Each number is 128 + 32 x the weight over its row's rms, rounded and kept within 0 to 255. Layers, rows and columns count from 0. Numbers have three digits each. The size before them is the row's rms in percent of the matrix's.

# layer 2 attention query, 320x320, rms 0.156, rows 20-63, columns 64-127
107:085139153146165126133159077088106116116095120115151158193124099138170156160160168123095093097119144093106119144168036136105136189145124122143117167162115137082147115129116092091157173134157069
101:145118142143106152127128118123125066046126154127070135117108171109144159117063141176089154086091174135148136101133101169156154130161196155172162053134108128180114122145146077189108110096146150
106:163125135167120183156124183097076095092138106140097142157108178128127112174116118157107121134132104159096141074122166096114122139125101146139184053090153132075119126106109105160132115128085141
103:114137104103191096099084157134111119098110105115127134098133167103170137103103113116168136121198129138116122081126125111157142160156146161158159142090153108145116170140186142166155102128182116
106:070149118112115140148155105093091119145134124185145158143104119115118072180133113144138129090122180125219101153159150110132116105178143133067089112141115057177139108076158146142095156137128138
108:169138070153137156091205158138135131184124085106071156172151153140152108119095136178111135091158109108115133143172146141097114177170080072139081160163135147095168137151148098151157121089124140
106:186084128138120122131154134139194119112110099141112138099115111183185149159128120053142146183108168170095176121123079118115139118057121148128074090124170110092216082196103143151151143069102101
105:147102161074143169179139189098077096123078079101119088156122074106145140142187163083171186175196206166099080142106102170103153168120121155124141186095122099049170110140156132147198133134104115
114:122148133123189165147103149144128096102090118148131126146143116095165117156137141156104124131118080071104153152082139076148105151149136139120111107115175169009134147149196179068088093130081062
109:126142106156127177107088158140157159100146147176202098117094097146142099084106117104171082094129148149182111188131165154173107083161130101160081151132086065138186150115086151154098101135119124
113:119121142190217172113116105178112135113202139128205087157135080154180115086167114128190152094121095162111150102177141146111130138160154101071142202122082173119124216163121148118137132107129142
104:074128127088159148139070118081133214102089179154154151125162189161130083130146118080147153118161131100119164117111116096135125100183115112115078141113131154167135074120068125139129089137141120
088:146191091113134145076138088144155164079112096121090083149104043145167159083150139109107113156195161111113131105092179162159114130166106152129196063144108126082190102148146118167090111119125118
088:108041074092146127144109071150116147143139151153133093165097130107131123170168086083109164134133174128116119145142087119193093161142105129118119143086170101064165108151127143133144173174095134
077:129110135097127151093114199084125119113216156162133139073132163126103067083184155117087086149135077115146147124174162109132072152124144116121085113095097152112113076112139153105132133060141160
091:117101118117095141078101063118188157199150144134095085111122124148231157135115086141209165106132106155100073155088145152076113045122092067129153120134115114085120108189114157157150143080176092
077:171109173158153119053135184137137158137163142132147205137129137136148126100072086115090152184137087134164135102112158158123137067125121118133106141085123116115123097163123133149111116111115112
088:123200142184083149118153135153088122148105055114135131116067102065130168126164112138074115146192125142102084144113112104083108084101207125140177038114169123147121122153078083194104122119092215
087:144113141105116106120132110192052067035115064116125079150091169105073147096156113150141142071192131099115092075124172122121125076125160182108126097098066189159163137104138123093124150126136186
104:124152105171128099164149176164178142098167100140138134166131106140111169114150142092103124109157091148091125122125134101182113170140149148158152109139102099113154127143136110138065143126094109
093:077150151178088155142174121161120148150090115182089114133114148156068207151120119120071107092167144139093092082111081141120133177129179122092089102124219125149111093084115110130108163147073123
096:145185159140101101092155089106099149068113162124178114122122149158157127110152161080047121149141120149146141127205083193153179163085155139223152170129091094147081081144165164080081069114177110
089:073114140101095109102075154120145054123137111123128174111163099130093135080140078067114082133194107125112187125131152145134089114116078144091135156140163143161124192170096107111136166191172080
113:185097130149102104121126070113096135132149140119145111129159099127119150060209128090148124102086170142161099105125106099164086142113151149196104106194100096097212154130117100174104117160129120
108:151173164153190217088115108120109174045146113159150136147126116111111154094141134120096073133164151157161153100100187095147067135145121097150161128141086152127138094096151162162151136094161112
102:166126099137104068114093213131082112142128130123145116163151168149135076150122143095161129146140144169085098141146128115083169079069095124123160147126129115130154153170123108130161172136107139
092:097141129118088147135140061162150128087154140164112134102128170093084192096158074133158144089145169176073172128050154088101086107162172124109132118165140120182162130147040151167134136109112187
093:130138122194132124140125137106129138063082078132104109182146110120031134179146167084129087134147103138131159127069100166107157153087145110114119158108175041196116120106121085136128125102046086
106:098209160075131127142125102131097129096064112136063127110118155059145148168087061161149105161156162182128080150091165116112083153067143135169147176101165149176095096122101129157119100108087110
093:155161199122150093121113164165151098147149144152123095064136119184168079135148167114148153117050125093147098135115138127129140123139143175094148119133157061140116066160122137122131129171082169
105:139114114107105117126125136164063120166116106139033145116145135116159105132097133093113155142150090142099129139099106163102097104118119114074090089131141138121088161142172112123221150118138138
103:149120142125119146145120151144106105131123097131083117073113130099161094098154134169084107180154075108087117171057127087089154177099030136118103124126180191170183155172108203148142096170110131
104:152126166109061073129100100132162078100123141145197124140141149087132125095145164141108145085151130110114152116100162201115156148128057105149100119146105103109130149106099120120108158108097100
106:135097150082118147099099106124113158083145152097059094171171155071102099108124123095160146162173113167192150184127140099142089136124111128190134101125124193158195137180174125134108190092147131
116:162046081120123098111114092142095139188145134159150097116148152135155138151145115118158128121148114122018112125143131149106106111093140197095137121086166121091095091114177096066152152116153173
108:110112119070113134140080130145134168132055133172091038117160069174141130119100158147114127090090121112136142192125135111125070086165125106126143115121126136133117109159127162164114118197189133
096:168141151120134143139131117114159173118130178166119123122135116114109140118173123109134176081118119085160153140117141154119090135119133167106121144099133081122164127099105240125159166088185125
110:102122160182126182160154155122165152117141138148158146141105209205068080077114087124161159099099069117154212146050148193091176139201132122118088167152140127153139136124126093092091099153133187
107:125126114099195101103135176110090119106149085121161136128104151121094150097064124132109157169187186018154181155092124107159119126082174106098137116111137099087122169119147140195078148119159115
102:142124102122213098174149113132100094070129083131133162160122143157093137135116167113164106114127101136177144146112079057120177135067153096118112105076154109065106100149114118143115131101155160
106:114158101091145128120093181112182122125176132120173125063127152172168094098076122156121131080152153109086142143114095135192121118132102162145129148114125138129061105131206071150035096105094039
109:131077076080164122157140078131138162160099107137085150110078150103119152097082074130182092128121138155163194130154060197175088128142125200152082125138122147201132066064134083155144127178131061
104:153148126136110180105133109152154138120137146124112186124111090111157100158102172099123126142152131122126084153129137150128142136135146174158122110151109153075137101122095149151144075055063119
108:116127133153109095117168157068158145130058114125185151115132133110097111121179106142146081124120055151170101153123145119111078129176122138118093073130127163145175138101094130143106087140156094
# layer 2 attention key, 320x320, rms 0.151, rows 20-63, columns 64-127
103:112137090083165173105146069147035116160146083096118107137123127144100180152160118056170081092167129168103129124079111098103114169174111176130156077075164196137147164105139135158161084119088088
110:123117122078108151095138119128083203073130090096113121141116118157174156080147135107167171155114083203133096129119144126170105189119209137168141097119155129161135123213118103108137094158123097
107:156119139106159101157131168151114143084094150108107122088145158114030143183121108144161088130079137121138126103125144149171133170146195150157107152130126127122071139103102097152125185174175108
110:119074164128145073152083121099126133107118160089155138123075125143093094157097115080157076159052074162124095139168086137104204126174097093110049202097177087120107144165159172181159126120144115
098:106136141131096109123066096167100106130096178167097076129111116118124158127146108159173135084174143169201088139133162120136082108121115139128150108091153109154136073149089106098084126173131206
105:127142109129105101146104104126097154136152082139154162134160140115086119122095062135121078141127152137120148116057127111056160204171059126088165096063168118122153071119091102168078142116093141
111:141172197175084145114101123154062155188170072084169126098143082041167136133086183140092074075135116132155118099156156116141154120091112190152083132107122104101135113123137125124137148133097165
104:138166145162168133099127132119200110136112134140116116147141100119061171072143108169102068135151154109116161168115162100141096141148146054145113081124130117121122068133155106193121085116154180
107:124177093131146167126153102164154157122079147129093152140153145114098139122160132121147142143203167101121147071135121103133105183138068088169099129154148115168103132061102157143206135170157145
102:170132101167092064164131154119111081089144095162202081106111115136091126163184081148135155113100105057104105119072089107165069116140115121130087140124164041176132128090093198107087181138143093
107:156121152177119123097105083119097037081117118146115134101095136116113105133097124186090132153076131155104125045156173149164106100121132113174153171112112106129140088062086193087155140157120114
100:179172147108110170155146195118146116095142127151122103107115150160085131156103133161096181126104085112115113088098118115167147104129135136109144092117103122157117142096144154118175132127085126
074:094142149097120152071178136111133113108117118131146157096155096107119128158120141128092124108093078119170114087079144164154125172146116097059139122084160130152083156070104114132100121157109101
090:156150146128114132097116123100168117135120138111097100100169131134116094068135143119164124165091171076112108101184177164163125126070189131145173110157145099169121141092113122163151136115145100
083:143117127116146092150077161100132104134131102120179086212138107101147134152098092106141103144147138109105116125128050109070179061110104136134137118132146094133101137114130090142132133107135114
088:156104134124062179123143142154128133098096085101143112117146152113123138114132180106163085154091169155113094115175119124135112161091147129079081117102145155129131164090114119118099090202111141
080:155108149106139137129101126099083091134112136111163131083132135135111144164141108079100117109145180121116087125167060112149088115094155102082082110101163123125124176078122085120150156173107173
080:100113130087183137115139152119131084074177126099139213125170094134141093122150120129112180114077131080093172213156148101140107149111142132135084095176111167093124135113079154063116134138164140
073:111158169106114122164089122135170140171132127123154102092158074096185076109173147131135163116139106198115175093150161141139094102091123126113132120085066124127099095081126140089194124126111125
087:114087122134170102140131112089138148105170089061190124102103095178178070112128101119150097098110175094084178118159081172081135099165140148188114131119151149120178104138202133092140143150154111
082:155197058117138106137117148085110138084147126170116159128107094075170050102141167142153148185115113167120179131164114161154098130090128156152190155136048168139104109125117110127149149074128054
084:129152147118085109172131136108112146140116043105079134135111103101107114206145077112137098158152135104137068130093095131125164187179090099096136138093111146094044134124102093174108162112097144
091:049101128067086141123156111181118157170151052118160117073098130155147109104164114142115090161141164169155136206119166130133113136095090122111165127125087138134115139137160183195140097111099172
125:103096091187126097128107146149165169137109112162122092121091098092147138158113215180130141112131171103125154141114190106172124162147080190165175151137205108068094170157207123149152117140061074
100:027102155123162122126121150118117121131095128116109140166102151074145132144130104104106103086091143202148083105114141151086141122091149118107164154131142114128161123168088141128104135138079162
097:091095171104139160140128163126121112182168111180140137120085137137167125148094168116182138134050121095148135128094128117160125160145117070125151127141210131105135122111166096160135034133121139
128:121120130040094155134126124111074149182096104116144159076190100126138155163072132151112163169137121116140144102159132101136125118077075150082079148108138153134173121141166156127139099069154104
088:182129171164157151103104130102107107104177104097195103130037117159104119153119154108161122138170084145173091121123125076118055151151138156151140122123099098105108149126110158127114167173117088
107:105134116206110129125090157072142154079082141115119146131057075143173121171114146089161111113123088173175121082092174108149165161162101152122161146173144125124091130167132111109107207172132153
109:154118078188187102115064143149136093100150114141148126183046080138131092126124133168181159121105130119119134117139127143141080178208094102116153186168112164138097112121176113134114176116164123
108:085133162140105154051118101158103112155131129101109109100165165142158149120161166072210069144097135125137180130155144173071169101069117139158145095147093152159144111126126132100153093149144107
104:106165055133092105129074110118175080145151146121135160121133126119100170096133147155110139117066146086134130137105110118124152129100110096106114177097118101156070165065109103107127105038190151
111:091183133149179139094112141148127092095131130115099113119114102178136070108152071125183045120128128149113119117128050170126142120111069155145160105152143117112131093127092117119133152145091120
106:181156122120135162109164155073116115135130127140154146077166060106042138081132150123133157047122105079171146131083117105164148097149137115066113124172190120130126163085079094136187091139137098
109:093154172161178127095111206148144156043147134106117071109065151119160128084145102151138141057113086153145142101125115130137117183174142116162129156117134112144145137122072089086119088164097093
103:167153124134129137121169161155195109159161113104126177058188132108151140151104169109108136164088159090112077107139143105130133073118087142134139124158147145068119178146156130114186125167081165
114:094070077151136140086057140129164107117149125128143122089205150135146065169096118105134164124126159144108127066150090132109161116134078105139155057127116121128095156162139112135143122098182116
102:115111146102109119129169159174167138115111070110136136106118150131149039104113081132127130115156157143142142137120147091134077147064106153109163089145160110123070082064146092115140166095110143
115:121107167104133111084106147115159089098058111142128104148080122160153150158164090138165200091092098146128161111177181154140166131144122121137185098136136108144115178172120162094145083158084132
104:105102104110132126106097090136171211133073146162110160070176086121199123041120086115130145131090147146057113132105146119185130121169133103119131116113115128135147111117094137149195127121159145
111:086149099090133090141147108110189132136146081080122152083167135182157114086127139100073171133162143102078123123097135120117102118177103106114149151194062139140134143150119184147153145160081124
102:174081124131139168141118124146102128176100143122087118139153182099068175079120150143127178222149145095108099090151108067105165147072090147114133115131092134131076219160058112141079113118184148
102:088134140108143150106106091118113107101158090163117112118117157129100171110100181135114108117169150144127157112093065112188134190057127085180131157157091095107168131143189131122114141065157157
105:144138147089119137162123174142179165112135149135126070125083146091117134096123162114052165108158150067099146100120108156096128151082093110091144137137154087181138147152164095117144139187090143
# layer 2 attention value, 320x320, rms 0.175, rows 0-62, columns 64-127
102:057126127115200174081074123172080116074158143083127125133138174126118112178093138148167120158123127076147136116111121103119155119133125214143160139218143134135169130168107123158105125117177122
103:211115186140110136135129097098157144119143150136150142109105154082167118108136149145135150133087085169090095165162153117137136156179201105120110123114141114111104103161106104127082086131129147
102:110150188150117157107150112147097104208097124133114109167122089112094087148113148149226112120196122180154139070099114124147149147142081111151160169152124117113129139129132116122118131150083133
100:133149124187111054185103118134135145108137115117123138131079133154113183085103147140113134137164162094090153173115117203146181128126128139131135172156113061212131092097130113057099106136172132
097:142130153170066169180121132144124141096135108166221113112132151109112156151119113076145134153137093164151130168126145202137124052077156168122158082158125121061127166127113088165137104116154098
107:077124029059095143095160175154137105103134114122146118130154162140084159079181117137083129137106062081077129110193144099108091130124157127143125112166160108114099109136123160066126111111097111
099:139122123055134087150146179211076175071130097142079151123153129142168133145073079115086147173084132112161128082193192135158139161156074152158114084124098123134131139131165191112106136120154127
100:109087178113196069138086101135162089111166113132148166085156117131164076085102168106128113120099126104159105118068077111158120101154150101155125115091125086091159174138107112080137168141134128
100:138099087141067155161082102218093107163160136191139070124105202121160141127156151123185136086109123116126137100117132156128160106126104155150178140140146140114131125122134187090163076103097149
108:148099138148150077139189140187196081080103071115116061121118078144089070089209068132155147088117157077155101155127128175098183140080132142099132131098164055114139138142122128085125117143139146
102:184153114097109163208138118141104149132115065067104109119087132064125101140084155129117113158142105197137133173116094119164075163139160158090166160124114087146088126114118126129075126149135151
101:112108177124051146126147142121106156142083131124084121153116176156115118140085152180119152162115111167136107150148151131150181189097152172138111112086109186155124145133134126138158120124057106
103:100153161143165124100123099112172130126119105093152134076108117153081099120094175104191150172123072132162141159121160099137158109040143097155128091155122139163159138131098067069124112154106135
104:132128136120118083151143128092147183134087086088151088169148199220114092085135135096136129126109072099123099101149144163129145106154134151075076172152166083172103131099119089130131123075112188
102:128116163120156150153116157082122074115104136131057133110118118138055153120109150134106150165111159151121138115142170108129176204153150111128113121141094139107130086136125077047175184143136169
099:151147077106118169117144158162156100116162143128085094153173148136121145077115126099131142096125171086143138128140146126133096141133131104102121097145143080130174136167104119133114098081182120
097:135132156102107150136114145163151113155153192107133154189096122096166185089133134139130095166118128116111164149102123170078159150124088136107121121195129175096171151096114118123118141137116137
100:171185115132092137139134114085090108161125078093090215143101166135165155127206165112168161153136115135094125091129131108107114196132135080130129115062121171145107147118153096128143103131134180
103:073159073116089150120116147165072087094126133111100113110142106155074077158136148089093125094169123113060127051136124096076179115162103159156157152135068091099093167164092143153109117156101101
100:100129145133150141170098093157130133167112101136138184152080124102106172158059213131074080174134153101123090081169119116112141133092070151149103188086151104166150108112089152143121081116197094
099:109084130131112142127181164185094121144123184187108184125186132116117118137056103125124102114092110104171094145132062188104147100078149205106108121117161158148114108100103149176154148149118148
102:179133153147156060159103149130134142091126056147196119148098167156112133139105135167111142082166102150135171133047045174126149092151135129102120086126198120175106140069086062151097093162096118
098:095119081156139107089118127158103149143138161119187176133139133129181118176132162150156156127092140134083114096144117127062129176091138057137134169107129108129120159114179175113165110145096157
100:103131079151167147129106095166131084203107171191143106146176109094134143074163096142172129173125133156181128159101106102164131192196161122173109119114127142109111104118162117158133163139115134
104:043110124098154131129184129063101144151133085125104148181158121112146083102122165108133170113151124139135131094164159128108077137133108128075170165061083107162065109081117157102125112125138116
092:114137159180132147162124106105133127172105112159135092162174171100110154170112088113088124114118121101178165135085133123115136098142126171120151113151174132130086100154182060122030104127070167
107:079145101117180122126112181159144125163130107114154126134087110149210114197123121153132147172080103148108105119148020102127080148090144186108137115130157166106056137168124147127103133095122126
097:139116119128134190142118176157087096141162171100051213181120098053151132112095108175136119175195136154153147072123148114126107104144101124136102155138120075113144121120129052108136132064176142
103:101119160110080188183168121118169163123123169115137148137160152110120130065050143136075154139110156089143156139177069091149186146112138090111162104178102174130132173071148150084082120115067127
105:212123139108155123134143138095209147118160155085152157189141180147103204125137137175134138133078099170154129103098147141141135155123131131051097102215135171062133110144086130150133191128168122
105:064171194121075173173108109095139128118184148175177197120096121148128113088096129136078099137096125165111130171158122159133090094123074128091114154071178109105051055062065129129143164105122092
103:150184078128131119133149144173085132140175112193148059101107124113126159119157111169187140176087092137144144122124119142119158063123113121133102139169106121071094102186153067155168117090147152
091:125135126128111113101111101128125152143103106154184116128125150097125181137098164070141135146142154083186209153180160146121081168116148104125167108143125112067090144100127132171123077155126106
096:094161135169148091108115078180113102116082069116182165119142170139167147088170161161142089121126104077119124159156121155141121118152095161156089137164148115104161169093174118094104121124113112
096:156102114164136148149120090146098162134142055177086076088120134116132143081131143140117176077217135122162165156142116084149188142126121095148173161138100183080123093127068198103133051174120104
083:083167112083114130143118133088107095116091112117166097111110162159131226176077096120159127107089165157112138101128143178167136121098136127143146120194108114061149096172140105121129172112138165
099:144156103136141114121115156136052126176129144165148112140134144092091091137164136169145134113096147102169118145087168136123146099153176154051137127143141156152123099132137104124149146117161052
094:170109146126062201135091097143096126124100101131106182106153136109134172139108100154175068103167108143125115124076173134121133139129112107104179160168128157116165157105153164122110146136109081
097:066186174113128182128159130108116143170199175089150122120027140132110144153074136160175128129131140095145075145162108143072161156132051177106143085168149141113158100071118116109077125048061149
095:146186159124137093153144102173124120128225205174096141123134128110139203155106117077137102072108094125127125165157162159139133133120157182139120083161084138102098101119126103105136137188154142
095:127090128173070122131122078158110085193144117072120163156183159144120115141109171079127095160061126066125144139200127125113138115161105157110109188170093115133141140182156138138080134111135158
102:132080103118136142124121156130099110147167106094108176127113117120177125130143107192124125145154127108041149132114101071134064140126147073121107133107132093094141139147144102128141154173129140
100:135104112166154124137085128145068125129101134127102127100168151115142124139100098111098076127078128113109093118131124101093140149142184108127100138162031107071068130074099125150126117193156088
101:135085185173147090072151126193111060128146150167135163125091173146097125077153076152128131101024158110135104137077180130091081124177119119170116121081117135177138161192114135113148117146191126
094:117165157210075146132162099150159090096097121159124155148151140168133132084143137088126155136095127060133102097150137129125208143162132149178092138091119068175171107099126167149132128178151168
098:132114111135117095102122113114170131101099195117091149171128181118141144179064168126157138141162133126088095083170103115165126116171031093167158108122125150080139144132117125126083146097088149
099:138149136055099161148144181106154124082139117115075145085165152152148066131136140150153163130104085116181160055178129087117115150114148163129193069148174174171133112116156102122055167166069193
097:103199132127167178086107099143153111120150069104184072134109101144064154121150145129141151149112152115154132150120111159101124118189136075124158101122191100133150138173207139131120141146121143
097:114207186168143159175121156082095141153211177201170077116147176167139096052100127058105106083122107142112177123188073127145147101100151081121076116115132157153088079121126135150134077136125139
097:197052099130162135110114097099071133093176102084135113117116154098132175179144094099154128084156123122097184097083113139170088137107153105148147187123116107154083159127084134099080111075098144
092:208168153153099118109107165136124087061099092092134120114178104156145153193090141082123094087143119099130155159119124140108164164198079095114112109126085144072077179141164157118080185134097158
105:132202090149151140101139107099166165123102095088133099094114068097112142110118161105141130121114159141153139119145102129154127154089104146091161119115196136133125151090186120082124157071108130
102:142127150151157081174162109148139118111119119139186111118106145181113126126154118112079136165121096153102161123159126133126132149105184061101092114151124160129132076163089115094144159168154137
112:101157092160130188136127114101078125155096137119146075135114111135130147137129125158145184124125109124176112086146133067139090099173186165068071123128191169146198119180186128124131114113124131
098:087084119184128085150105128106173087160071128112121087153110043165219150112077161145089077064102110135115126176110132096155148167119101144126152136132119109124123119095107116120120124176128165
093:165147104052132128111175151144119161140140115148171095048125116094131166195111074099124055076173126131126123140148107144155161076116101146143182126097148118111072146128160127110114131077175083
100:136110065172113144158125112161147178095185171134106141162171160108111089174089091160160111166137115126077130162085150101105071123150120112092114120108119093150122147150116127223152108092136165
101:112124131168116103145090107132161143197097060161139132128183150175139137184181122110121116110115123108120134141174197123058169078128087134120071191121082147144080150151105117132099122176138096
104:129108090121163146137110182140130109131116107117134137132141129180163114076106128161070151093106116083137173138083125149083108101111151209134111220107219137149133149127122154114116132088217146
098:117177119090106127136152113113137156192082102095131153114090041185134176078148111124118116104080179156117173188096198121135089131053115207095153102101165087136114089124140113097126123143177178
099:179121127138106132156136112095118157101123148108102150150120063119151127101118173133110105117151094134132166100091162112161134099130137119078092134100150123135173147107163120160163168101163059
102:148144165096124167114069127151167178117113122117174175138082189107135106096150134112208151123180096168135097114108121069110112148188152120139161147068175090189098151150194130133137120098149122
101:134149104188127119138110155157092091148109143132105174135129126125144132166072079105101096130079096095154087116105111153102142100149029134133136151135095127147113125112090189121114104111082084
# layer 2 attention output (transposed), 320x320, rms 0.146, rows 0-62, columns 64-127
093:133208120114159083174104153069150141159124114187131128129167129089111117133111126087094095157093111144157100098165119173127116138128139101180101095108105173086089143089125148100135083150109129
090:096135122062140076151139093148078125129102129209086158106128093166067147078101124100146118150149128160160133131170092125111160138155082154099116095130124137132154157129112138085127143110129106
095:103104061098106051133084178089176096155137119081133165169135127101137107130117136104143079097052107175136100089150147118207082137135188144146074083160137191131129141145107180193163147064205158
094:166152126056122181129136148168143088161140130160019101111101111091157113076123113133080059140149107076168069058113164150119091149148110090165135121140124127134115062058145106179137157079101145
092:167123122110111130121104160087125135109186087061098174198107154079129139106144113132132191154170167085085105056096142126168111191076124152148158097118114149187116113189117173104157170119144139
091:158167142197208137153083099117102107100161102131119130113146135100104150112134181168137090076132210192167136108129110130126154068065130143060132068078156141138148070166181104102198122125108108
095:116137194123126103142080104051061092151060078199151070173098131108056132081193114147124126169151141162167136036084105167132165157111128118088146146132166201153106102128126135181099127138086176
090:094160111118163151153122183101148098108116088158084092177159104142124167097124133151169165127110082157164114106200116116091149106154101194048128097116150111158130093101096126076113133124175158
094:163078160118202121125091168100187140092080071137150106113115105103076113143075103163109139128157172116110137176087139036135147126152143083224080113131069104156137159152133110089192146185072148
097:125107124094125172088099098135162163120136157154155214123147098166118197125110141126040140159126117098108150131132148125160102064180100118130174104117149164124126113086112141110213127167128126
093:116101166145134104074125119137092168138144104148113156125092121171113180136148076152201156149095153085123093086134168127095174113118121089106126134125136200125162093103120122124107177097115099
093:163111081120089119109096139080153120115141074135098153114118153119138119184179143125133109137150163155166162113070116159113145144147081093056144107183117115085086164088158170102086078115144112
092:173133083158176066131214127122125151150154205108107067122115130122133135089152154163158123122132173150130127109132064177099138148092102131110119137120088064086125137102131188158142112162119107
092:127149099137085119115096113155097126150178196092113135075086136097130135203148140124207126096153135153170087099123119176168109147144104132177110105101097072062110166131083192138108088134208119
102:115104157098070103114134159096099142127051108149160076115139127151112099190166127138149151176116127130123133146116113089143155116109068112144125109178074159132168175079131170152109082167102085
092:118067130145137162164119133042118121181113096074095140183076074153163140183102086130150096099096136141037109137169077070173125121121121112195137097108088144121126098108206160113163151167146144
089:144121135130147124115150108097118174100061115084166118086127188185111124168094106138129155105194153133133161093133107109148146135166086148167128137082123119182151098098154174109071105082130133
090:063119193118186116196181127079151137114139192144129087082172119131165143115072124110109134130112115125139135123137116132120102144041136189117100116130173112090157104096122136101122164054147130
091:187134126134155154179150091126193125094157102190166138159149102126174149151083128181186132147163188104162141226139160131111038082106076089153157108156121116110151110123138033126150105108083119
100:146153118137124120087138156048110147114119121068134123164149149140135053135149107127152149174194134145131146144104174130118081146145136108152148090145085148122106119093194099138131112096135152
099:150197148188130170112063098133132112054157079119115119189118091187118122142078116132169091205154161174096149141157126112178165112156088098151105111158124138110151111131106106093083085135140155
094:124101140039139166091113127119157167085100169086137155141142112132112144157095097113111122150094173133135097145123178120051124125113129093141110183147144188169096170146149141150143124113150170
090:160161193107082086207114108102166088128072102144068114075139096129117146095137122094139100159143169112111170142139100105137163161166133208148092131093112176067112123138114141150132120063097077
088:131115206093140097150089158148155102125098153121109161125061128114150134160130107124079105102074072120116191134208135139096153201080107157125133106142101108163120088126090105055067143138152125
092:159138142130118132167086149135130158099152091130080134145113041136094135170170148123165125101134185070163102153215157178118150120111170072132152127122102170135164149120118099126136096133166064
092:175121096095148149083133186097139191090138122129098166150128154166096187102147116144079088127137165158124123116137099164126113122102122089082109146112075133156119173133133140124121234178174163
096:150037082164063166082168159105085153080174116103152153179105156088121109142144122109114160103161107075177119139104110156183130144153101100088073078067035116139139119161149088159150148128154123
089:150133178091161121153162108120175142147137108165161121084117155141097155084095174128110153158084089126108155147108123127149135142133132136163164090127114151139158146104093145151119149119081137
095:128156097132226120096082093066122140103080059106131141161108076152137128104175082121132150121085106127101073065090124138093133166107143096119137135092138154188139090160190050180125125123191085
092:138141119178126145139049136142101084104156138128103128070185131126135123139065074104115158168192095095148117124120132148105133122139089133105138162088095104199151129161128113058133071086103197
098:190178084172138105093184127108117139148133106119110124166169122083126122128183149161094110153130128100167113076070200159066147126145095145152148112137101125162148123119108104105103107189134145
094:102035088120097112146124130147101168141097106127113109089118149133102160189122135122127113145144214142129164163143132094040165173125165146122104125094170148151182095044129086125135145076141133
084:137187140141101130121125200101153158024129116130101110105165134169161106163128164122136084127121116174069125170102100186099113121150160142085113119132164140175144111153114134160121164115184079
087:142080091168069126130123173172139128104114156108084204118118097142160130155087102136071162156078090148144152172181169165128104162130132107101143112120170174118111115107153088136100153118165145
085:084100147098114107095142143138106094096067134125141135137157099114109137107143116138176138076083099116118161133154166122211070123089146117167155089106153093128113098147175132111099124120110062
085:136141074171136119100118099165109153161168110124144088138134131087090068085172063150142099097125054134136153173190134073152104111073134113155170087167070136100077145150144144152100100149072080
084:157088146215170139119127129059134170090072140174135110156116125187149115220131128088186122117097176121170137117095090146146184122142095066199150147064140154110138114112166125089144217081168154
088:119173121134111071118140151141118096072120129129152106149140111147138126132074084135113136149161091121116173151145136127136098140128124151205119092129161128111085155161075164111132120108139108
085:157152178166076082090105111123099145118126145120147096099162073156101147141124140164143103097108135153163207077105146153152096180117138020141088088118136173143134117122176148144114149196156066
085:151117103095157160104104162109137060157106173185101100117169179126078129169159147125134190085141121069148156090061100182117128111147138161137148151135186087135080058105138101180083156078110124
090:051160111104096175092098122127105144104131133162108136165171102156157207153115108158100093114132142145187121088145101084130136123089173135136138121146133118191114115104093150126160147110075074
087:157159128170215086177084136232154133089136132147119162128146112082158161140132153140175111164131133157136072134098101173113155141122150131117118082136061128134105115128143186126127104100150184
082:065159161126087105141160112127173137048155096109126092119093100107157124145163144131144132156170120131125122130108125167132121133101067191145054127116184122159078150142097143096161092094071100
081:153151109103091077199138085094171128105149078069178127149159146134106128167084181105157110103166156064147144165150052147125162068143137061106137144133133125118107181093183096122137205156106162
085:132114144094142102170124116092111100105092182107178127129138086111153129152172122143211166142109115094095091141175106108198190128126151127123075103149214125133081162127125091100106157156137146
092:194126123110126101123085121196109056115135130072116157137117078121147109123157162178189102152158089118191139102140072141132160140102154149125159112139118126145143114172159114194178049108152079
085:168073141123107092104097076103111142139139113118159136116117099155131173115121105130097148138100102060173115157115145119138154148207128152163190080152138126031168148097074129094097085106083116
090:154081066133183105165144119121160066174172165159167112161121157067095104149123103162162098144110084159110140096205105143105088104126126099096096132131108146097130127195140162152106164148157167
084:107099139091107096084118074044198084187112154160129101155140099167090156115108142107088116152196111126134094152158157110097112084152136134152077106173136136144151154097108127132150148113123133
081:065172168138110136064122176102125165136032145164093127131140084166139115101106108105067134079142154109158110150151149081126120101125093139170124121136211115103153162172142157194172123119115122
084:140202134098077096125174098092169163154138122118103157125080086120144149115100117134124128160196176160098133129129134079101104137098167165101153134140144115153101141113102090153136051118159117
096:111157121091119127102081141160165131135167173133070181180118129130105127114154170097179114132126130099208167170157108111126133104172096088117092069147143128117158059109117156103111114154172119
088:142092142088196080142118108089160167111106083171140077111150151092119141147120097131192169175160128076158103154093132141089161108176117172119124175141066085113190127188151120123138114155129156
089:127146100110138107168150133107149147129148126164101143137168019200132146112173156093130146172069098139099138096128113197129142142116099108107068082104072090125121165070134147129147097133137094
092:159120093156105119166118124136117147108112152124141133115119184158121109107123112122133146127161164133182133111103142201196096110080150154170087159167132116135107140144113110088115130104139134
089:147110170092114163123134156104068152133087124162166130134103128076121088101136180133152181103118133098099140164123104136131048086078152108161137117113106190104160109136103143168058074134048137
088:107097124094169151132091124151070087104098133147100171119158124092125126119123149141110123146131118138091093150122137082141156149107124150101076124163119202141152167101133143099100152127070085
079:146120150144104126166151124145114100097116131064174123074124154111111142142119097085102104142145125199142141036137143081122152171143093107132159117168158090112080142144116118075180104072119123
091:159183141151127130179153147133115201108168121190139174191120163137085143175127134112093111165138119165061099186148162101117136136108112091137147180125131169100111141129171112126096172164105105
078:118097175113103167119188138152119120098147169100151146182132104174134088164073160154118140096101082157202116135176184104136152136173150133135090129106134130124113113150075159100137135139105101
086:101102152127123137115092102120228147141082109110160122109162199124139056106148117087085147119192107130136128154139110112095127138133109131157094064123106115087110102109156126082169132139158108
083:156150065093153092130095125128098124146149145137090155062138130179123129091104112180104158128134121101171160147094125145083137196095119086089162085150162165091139150142096116060113083126148119
087:131134170086128063048120110147127099192111109110170077118146129089177169096089176134123139085142165116091146156158144107072109123064172156058121174108163130135154145112175127127131098096131096